Weights of a small GPT-style language model, trained from scratch on English Wikipedia: width 512, a variant of Muon for these matrices.
Each number is 200 + 20 x the weight over its row's rms, rounded and kept within 0 to 999. Layers, rows and columns count from 0. The size before them is the row's rms in percent of the matrix's.

# layer 15 MLP up, 2048x512, rms 0.0922, rows 1160-1172, columns 384-511
093,191,217,178,223,198,217,182,176,210,198,211,199,210,157,193,199,178,217,171,194,202,238,206,213,183,209,221,239,218,164,242,204,212,205,216,185,237,230,182,203,179,189,226,193,212,212,181,171,175,228,196,237,158,218,186,213,196,205,221,197,214,182,203,196,188,169,188,213,181,211,188,217,165,170,221,208,229,213,210,192,217,194,191,189,184,196,186,180,203,207,203,180,191,191,189,192,196,185,176,205,237,196,211,187,213,208,186,213,195,224,206,174,196,204,198,177,238,240,191,189,211,220,173,222,201,196,233,176
130,207,211,216,192,177,193,190,233,200,205,168,183,195,189,224,179,188,209,141,213,203,187,199,225,188,223,183,230,177,181,205,201,186,217,192,205,190,204,182,214,195,194,175,201,170,202,172,173,197,226,254,206,215,213,215,182,226,190,199,177,222,194,204,183,185,229,207,166,206,195,202,200,188,215,200,198,191,179,213,232,202,188,189,168,200,195,199,198,189,206,200,199,197,219,200,175,236,231,177,205,191,202,163,194,202,217,185,190,200,212,200,195,168,202,185,170,209,196,224,168,197,201,197,224,160,171,215,202
101,196,159,209,188,221,196,188,194,224,183,196,218,196,178,204,214,198,217,211,223,202,171,229,215,189,211,186,270,199,194,195,201,191,225,224,200,205,193,185,176,174,184,177,222,203,173,194,246,222,222,181,199,202,197,205,216,204,185,204,193,228,174,196,199,210,210,168,196,215,219,193,232,211,214,201,217,200,177,215,198,199,188,173,195,208,235,174,171,208,199,230,214,211,207,212,206,198,238,196,224,203,228,207,201,196,207,191,180,237,189,222,181,241,188,173,213,188,207,197,197,219,203,199,205,189,177,224,208
099,208,198,195,156,214,203,232,220,226,225,209,211,209,211,225,209,215,202,167,170,159,199,192,185,190,194,214,180,199,189,201,191,249,184,156,204,226,229,217,181,213,217,236,191,200,231,217,203,236,184,196,205,161,186,210,210,169,187,206,204,206,196,196,211,214,188,200,174,197,206,183,186,190,207,188,209,242,171,212,217,175,213,213,221,194,222,223,199,225,206,192,182,196,228,208,176,159,231,177,173,228,199,196,224,205,211,209,166,228,158,225,180,173,159,190,201,216,214,216,177,169,171,219,190,204,205,185,164
102,185,185,185,194,195,192,218,214,228,181,191,186,201,203,233,211,268,208,186,176,236,189,251,146,222,218,184,198,202,210,233,171,214,208,233,205,230,203,204,172,199,231,180,200,201,174,240,190,227,209,220,207,200,196,198,218,195,218,187,201,209,203,230,187,234,211,202,249,204,205,184,212,181,187,218,179,222,194,235,173,183,219,184,194,220,200,186,184,197,169,236,230,174,192,165,192,187,196,192,206,208,211,214,189,213,192,188,191,203,181,208,210,178,200,173,199,205,193,206,237,183,153,203,217,192,191,201,206
101,196,175,220,229,234,217,211,208,208,220,234,198,197,201,215,182,195,190,231,189,206,193,216,171,206,221,197,198,208,227,198,215,202,220,203,188,188,206,202,206,169,206,189,154,194,189,172,212,182,187,221,191,215,158,172,207,217,238,203,183,213,169,237,218,190,215,174,181,209,181,202,203,191,210,212,198,199,209,198,199,234,156,195,214,186,174,197,237,201,197,202,193,216,208,191,191,235,218,171,190,178,196,164,182,229,162,182,199,213,168,194,172,203,197,198,143,205,216,190,236,239,191,205,222,199,182,226,212
101,185,197,235,217,177,194,207,232,179,186,243,226,193,184,173,198,203,216,171,201,212,174,181,180,202,201,176,215,217,210,189,219,188,220,207,174,195,176,215,200,197,209,236,183,194,199,179,190,205,225,248,216,203,193,186,186,201,189,190,226,188,205,181,214,207,204,220,222,185,208,198,204,170,203,184,193,190,192,207,200,201,203,195,198,214,191,204,207,205,184,182,219,196,209,182,232,199,181,197,196,198,183,193,163,204,210,248,173,207,195,208,215,226,198,226,238,190,201,213,166,230,193,191,202,195,218,181,223
102,229,181,188,202,219,153,169,195,180,206,202,222,191,200,200,197,205,237,175,183,249,198,188,181,214,236,177,193,219,202,194,158,223,195,215,187,162,157,215,173,182,247,174,192,199,189,167,211,175,217,200,190,179,220,211,213,201,196,200,253,191,224,193,206,242,198,203,206,224,199,194,230,231,205,215,212,189,163,206,186,235,170,188,198,212,201,181,186,200,211,209,197,243,192,192,182,179,167,200,197,223,173,196,191,195,124,192,180,229,178,196,210,228,198,152,196,210,187,194,233,214,207,186,216,204,199,203,207
098,187,205,164,241,245,173,198,185,188,187,215,214,216,225,209,228,203,203,198,197,192,174,210,204,219,197,198,250,227,199,208,225,200,192,217,205,201,166,227,223,198,237,192,216,174,236,209,229,199,197,201,168,208,201,174,206,201,176,157,173,211,191,184,150,182,209,235,205,174,178,166,205,236,230,208,194,205,168,207,235,225,205,214,217,234,210,216,230,186,154,235,189,217,210,246,210,183,202,199,196,208,200,175,243,204,212,203,180,207,194,169,212,213,192,177,158,206,200,178,207,212,175,202,191,218,172,215,197
100,185,205,182,197,175,190,205,215,198,236,170,203,163,204,190,220,153,202,163,157,214,207,221,191,184,196,209,215,191,200,203,197,182,187,197,224,233,191,179,174,160,196,222,205,201,202,205,191,221,187,200,207,233,207,225,179,149,232,190,183,189,221,202,234,245,209,255,187,218,195,221,213,192,164,196,184,152,181,188,189,189,184,216,225,177,183,200,172,161,201,191,208,170,185,200,202,191,194,181,231,181,211,172,207,209,216,203,170,229,209,226,222,177,205,248,206,204,194,213,191,209,224,211,203,194,170,206,214
096,193,214,212,219,180,173,197,171,219,205,196,209,235,203,217,208,222,178,203,196,183,173,206,205,230,194,226,249,192,192,190,214,214,208,202,184,213,208,200,206,244,228,185,198,183,181,193,205,186,214,179,246,208,226,220,207,199,204,174,209,208,210,210,221,197,174,187,176,191,200,210,218,166,175,212,192,204,217,248,178,203,220,195,224,220,199,227,189,221,177,200,193,233,179,193,209,215,220,182,183,180,195,216,222,174,217,197,165,217,205,189,182,208,222,195,194,174,196,190,226,224,241,186,177,89,199,195,200
099,176,237,188,185,180,189,182,159,214,191,157,203,193,177,193,170,235,191,173,220,202,220,211,208,207,168,235,173,210,193,206,202,182,220,161,214,221,191,196,204,167,218,199,205,205,236,219,192,204,194,193,233,222,190,236,218,216,192,208,201,237,184,192,243,180,166,193,183,188,205,184,215,179,201,207,211,215,208,183,181,192,210,213,177,205,174,238,191,204,180,167,206,245,224,197,191,231,157,194,220,206,203,202,201,217,163,225,168,190,208,199,185,180,197,200,174,192,210,218,220,210,182,194,153,197,183,212,203
106,207,229,180,204,183,192,182,179,203,220,182,184,182,211,196,224,208,190,203,221,181,189,172,195,200,204,169,174,212,189,201,236,153,181,205,214,201,220,192,207,216,210,171,199,199,244,211,233,211,212,177,202,175,213,193,167,186,182,223,236,190,231,190,228,186,188,192,178,212,191,241,163,235,223,199,178,168,197,205,192,193,198,210,207,197,209,167,204,194,165,189,173,208,194,202,217,194,184,222,215,190,203,223,150,152,211,200,229,222,200,201,201,190,197,186,210,224,178,228,180,218,189,202,189,215,185,200,194
# layer 15 MLP down (transposed), 2048x512, rms 0.093, rows 1160-1172, columns 384-511
097,173,185,228,220,196,203,204,209,232,185,202,191,209,243,186,189,179,187,175,178,225,217,183,208,201,208,183,216,194,176,224,198,229,189,177,196,166,203,228,194,208,190,189,209,206,156,225,209,177,197,194,217,211,185,222,209,216,175,205,176,200,185,173,235,216,217,226,207,224,211,192,214,213,200,163,155,183,181,197,222,230,195,226,193,202,221,196,192,222,206,168,215,177,178,202,212,195,236,197,200,228,215,182,216,200,207,213,187,213,197,194,201,197,197,220,228,204,192,194,203,192,214,199,179,181,242,188,208
118,188,209,191,191,207,193,194,207,218,213,188,204,171,187,225,214,191,203,167,203,200,206,220,213,181,185,179,215,206,205,208,199,200,216,184,203,199,223,190,190,207,176,192,227,187,202,204,198,224,218,208,197,201,172,213,194,225,198,218,168,208,224,217,201,189,231,205,216,192,239,208,216,219,238,184,236,195,194,194,213,226,213,179,186,176,180,222,195,170,236,204,207,199,210,191,201,214,234,188,205,198,169,201,204,186,198,197,157,164,179,202,166,185,192,165,192,226,183,199,194,176,211,201,201,156,198,232,210
099,218,215,220,237,231,192,225,211,171,182,192,199,180,185,195,196,181,197,204,204,173,243,209,216,199,174,210,179,208,186,244,184,175,233,208,166,223,207,191,230,210,200,194,179,200,219,223,201,199,238,194,238,203,204,227,227,184,233,225,193,177,209,197,177,179,197,193,209,170,188,201,202,199,188,156,158,221,213,183,175,197,206,209,200,198,212,212,208,217,209,180,190,232,170,201,215,205,199,245,190,197,199,207,216,205,209,236,218,207,203,210,202,180,205,210,193,231,197,194,203,184,202,199,204,200,209,224,194
104,212,210,172,190,135,184,167,201,186,180,178,177,179,168,179,212,175,190,204,200,252,210,204,175,198,201,197,216,169,221,175,220,176,189,194,181,175,200,200,219,198,191,195,164,182,238,208,193,206,213,213,205,188,218,135,191,209,215,183,206,180,202,216,172,222,211,232,189,250,220,178,241,224,233,193,181,149,210,206,172,184,202,228,174,213,167,190,197,218,225,197,189,160,182,197,273,200,212,208,205,208,215,210,207,194,231,189,188,232,228,230,172,202,205,189,203,187,193,201,190,209,205,177,204,174,232,175,182
107,223,192,229,189,209,230,213,184,154,188,193,199,213,219,210,198,174,183,180,186,153,196,182,232,219,185,172,233,182,203,191,169,188,218,172,222,207,174,165,245,207,221,211,222,183,189,205,224,196,196,214,180,208,218,215,184,194,201,216,224,214,236,168,193,189,212,209,204,203,192,203,200,223,229,212,199,215,210,170,205,161,206,190,154,235,232,207,229,183,219,209,179,215,163,251,182,189,186,194,204,202,224,181,204,178,204,171,193,197,202,210,200,205,223,185,215,202,200,222,167,203,213,176,197,223,193,211,234
102,203,219,210,197,145,212,207,171,202,218,196,210,212,192,244,212,191,214,197,225,237,211,182,221,208,178,215,194,210,182,187,186,186,160,216,212,190,191,228,193,248,181,232,219,218,212,178,225,217,223,193,203,229,203,186,212,178,206,190,207,219,208,184,249,177,207,207,177,166,183,222,212,189,201,202,169,200,170,173,205,204,196,191,190,209,178,184,211,203,148,192,230,178,186,202,212,199,190,188,198,245,198,218,166,220,212,196,201,179,214,189,210,181,193,219,202,179,181,211,220,215,201,207,192,184,200,178,254
099,187,192,169,228,194,181,225,186,182,192,203,207,167,216,213,213,207,190,181,213,210,205,195,211,205,162,196,149,195,208,220,178,215,199,235,172,214,206,164,172,242,208,165,206,233,199,216,176,211,174,202,152,198,188,211,157,196,209,214,182,236,220,205,166,203,197,217,190,244,179,204,182,190,198,194,195,191,171,237,204,204,234,158,209,215,179,188,206,199,217,225,202,195,121,196,206,206,218,188,219,215,205,220,207,219,180,168,199,223,156,197,218,220,191,184,180,202,194,206,200,169,226,235,186,192,227,174,223
097,224,173,217,206,200,223,251,171,226,206,202,172,212,156,204,196,204,179,221,207,207,196,201,222,192,203,216,198,193,173,200,224,220,212,186,191,185,195,204,193,231,202,236,197,192,193,183,182,208,194,214,234,206,226,227,198,169,196,213,223,197,242,175,215,197,196,209,204,215,182,205,206,197,214,235,243,160,188,211,219,198,234,191,175,238,223,194,200,206,186,190,204,211,203,219,185,191,155,210,207,167,216,188,206,200,201,234,204,222,217,182,211,224,201,195,212,230,218,232,211,203,219,212,221,236,209,211,224
104,198,249,188,164,206,178,202,208,209,230,214,220,171,186,156,186,193,184,199,202,172,220,178,187,215,167,207,174,211,185,214,178,194,190,194,172,213,194,170,183,234,201,191,253,196,182,231,195,259,187,229,184,221,193,187,187,215,199,223,218,229,247,193,188,192,209,213,225,180,181,197,175,221,201,217,202,207,198,193,201,210,180,200,186,180,165,237,187,177,208,204,180,191,200,198,210,215,204,203,190,176,206,158,175,254,178,233,191,182,194,195,193,204,226,190,207,174,194,202,190,221,166,194,224,200,181,193,181
098,189,177,197,197,224,189,195,184,201,186,201,237,196,192,171,209,198,201,194,201,202,212,165,194,198,221,178,207,198,197,184,220,183,172,224,193,169,188,209,235,265,189,206,181,221,162,213,205,199,191,207,200,175,202,168,209,181,200,198,220,194,223,191,196,164,216,164,204,196,217,187,165,201,212,203,189,180,223,225,204,216,176,250,201,184,215,227,196,183,189,198,193,163,160,226,198,190,199,177,246,183,221,228,199,191,175,223,238,193,198,201,188,199,213,195,199,162,244,179,166,226,174,168,165,201,187,145,177
104,216,243,179,225,208,199,201,205,201,205,176,201,200,186,211,225,211,189,210,214,216,211,212,224,206,229,163,198,209,202,141,171,215,193,234,218,208,211,198,188,209,216,203,189,180,226,194,225,184,204,209,182,221,196,205,206,232,197,179,177,218,198,251,172,186,188,202,208,230,205,218,151,227,196,186,204,182,166,202,181,186,209,190,220,195,226,227,182,216,183,189,155,193,212,189,177,158,190,181,239,190,188,206,194,175,219,181,227,208,183,198,207,168,212,174,188,220,233,204,190,207,208,227,214,208,228,202,210
099,228,154,218,203,205,219,222,229,221,166,220,174,216,147,173,207,168,180,226,217,199,201,203,167,184,221,211,198,209,237,184,194,205,181,202,207,195,217,232,198,196,176,202,233,189,198,199,198,177,188,200,237,216,196,175,205,213,181,189,194,170,204,204,180,171,241,190,255,196,213,229,225,182,198,246,230,196,214,190,191,222,173,182,194,232,170,231,215,166,215,188,222,202,212,201,180,186,218,209,182,201,211,189,203,231,212,172,221,180,214,187,162,189,182,217,195,195,194,213,180,187,241,178,220,207,197,237,199
096,180,200,215,173,194,231,191,181,209,204,192,215,174,202,221,195,180,197,198,192,195,220,188,196,186,219,201,240,199,201,153,213,221,238,203,184,225,201,228,225,240,236,197,225,203,216,190,214,172,195,227,195,235,180,235,132,185,196,201,203,208,196,213,207,189,181,219,207,178,163,203,193,200,160,202,227,203,203,199,208,182,207,232,220,227,194,216,186,221,224,203,223,183,190,182,206,223,183,197,193,191,228,196,186,219,184,193,169,226,184,199,200,207,213,196,223,191,216,196,204,201,195,212,173,212,248,239,166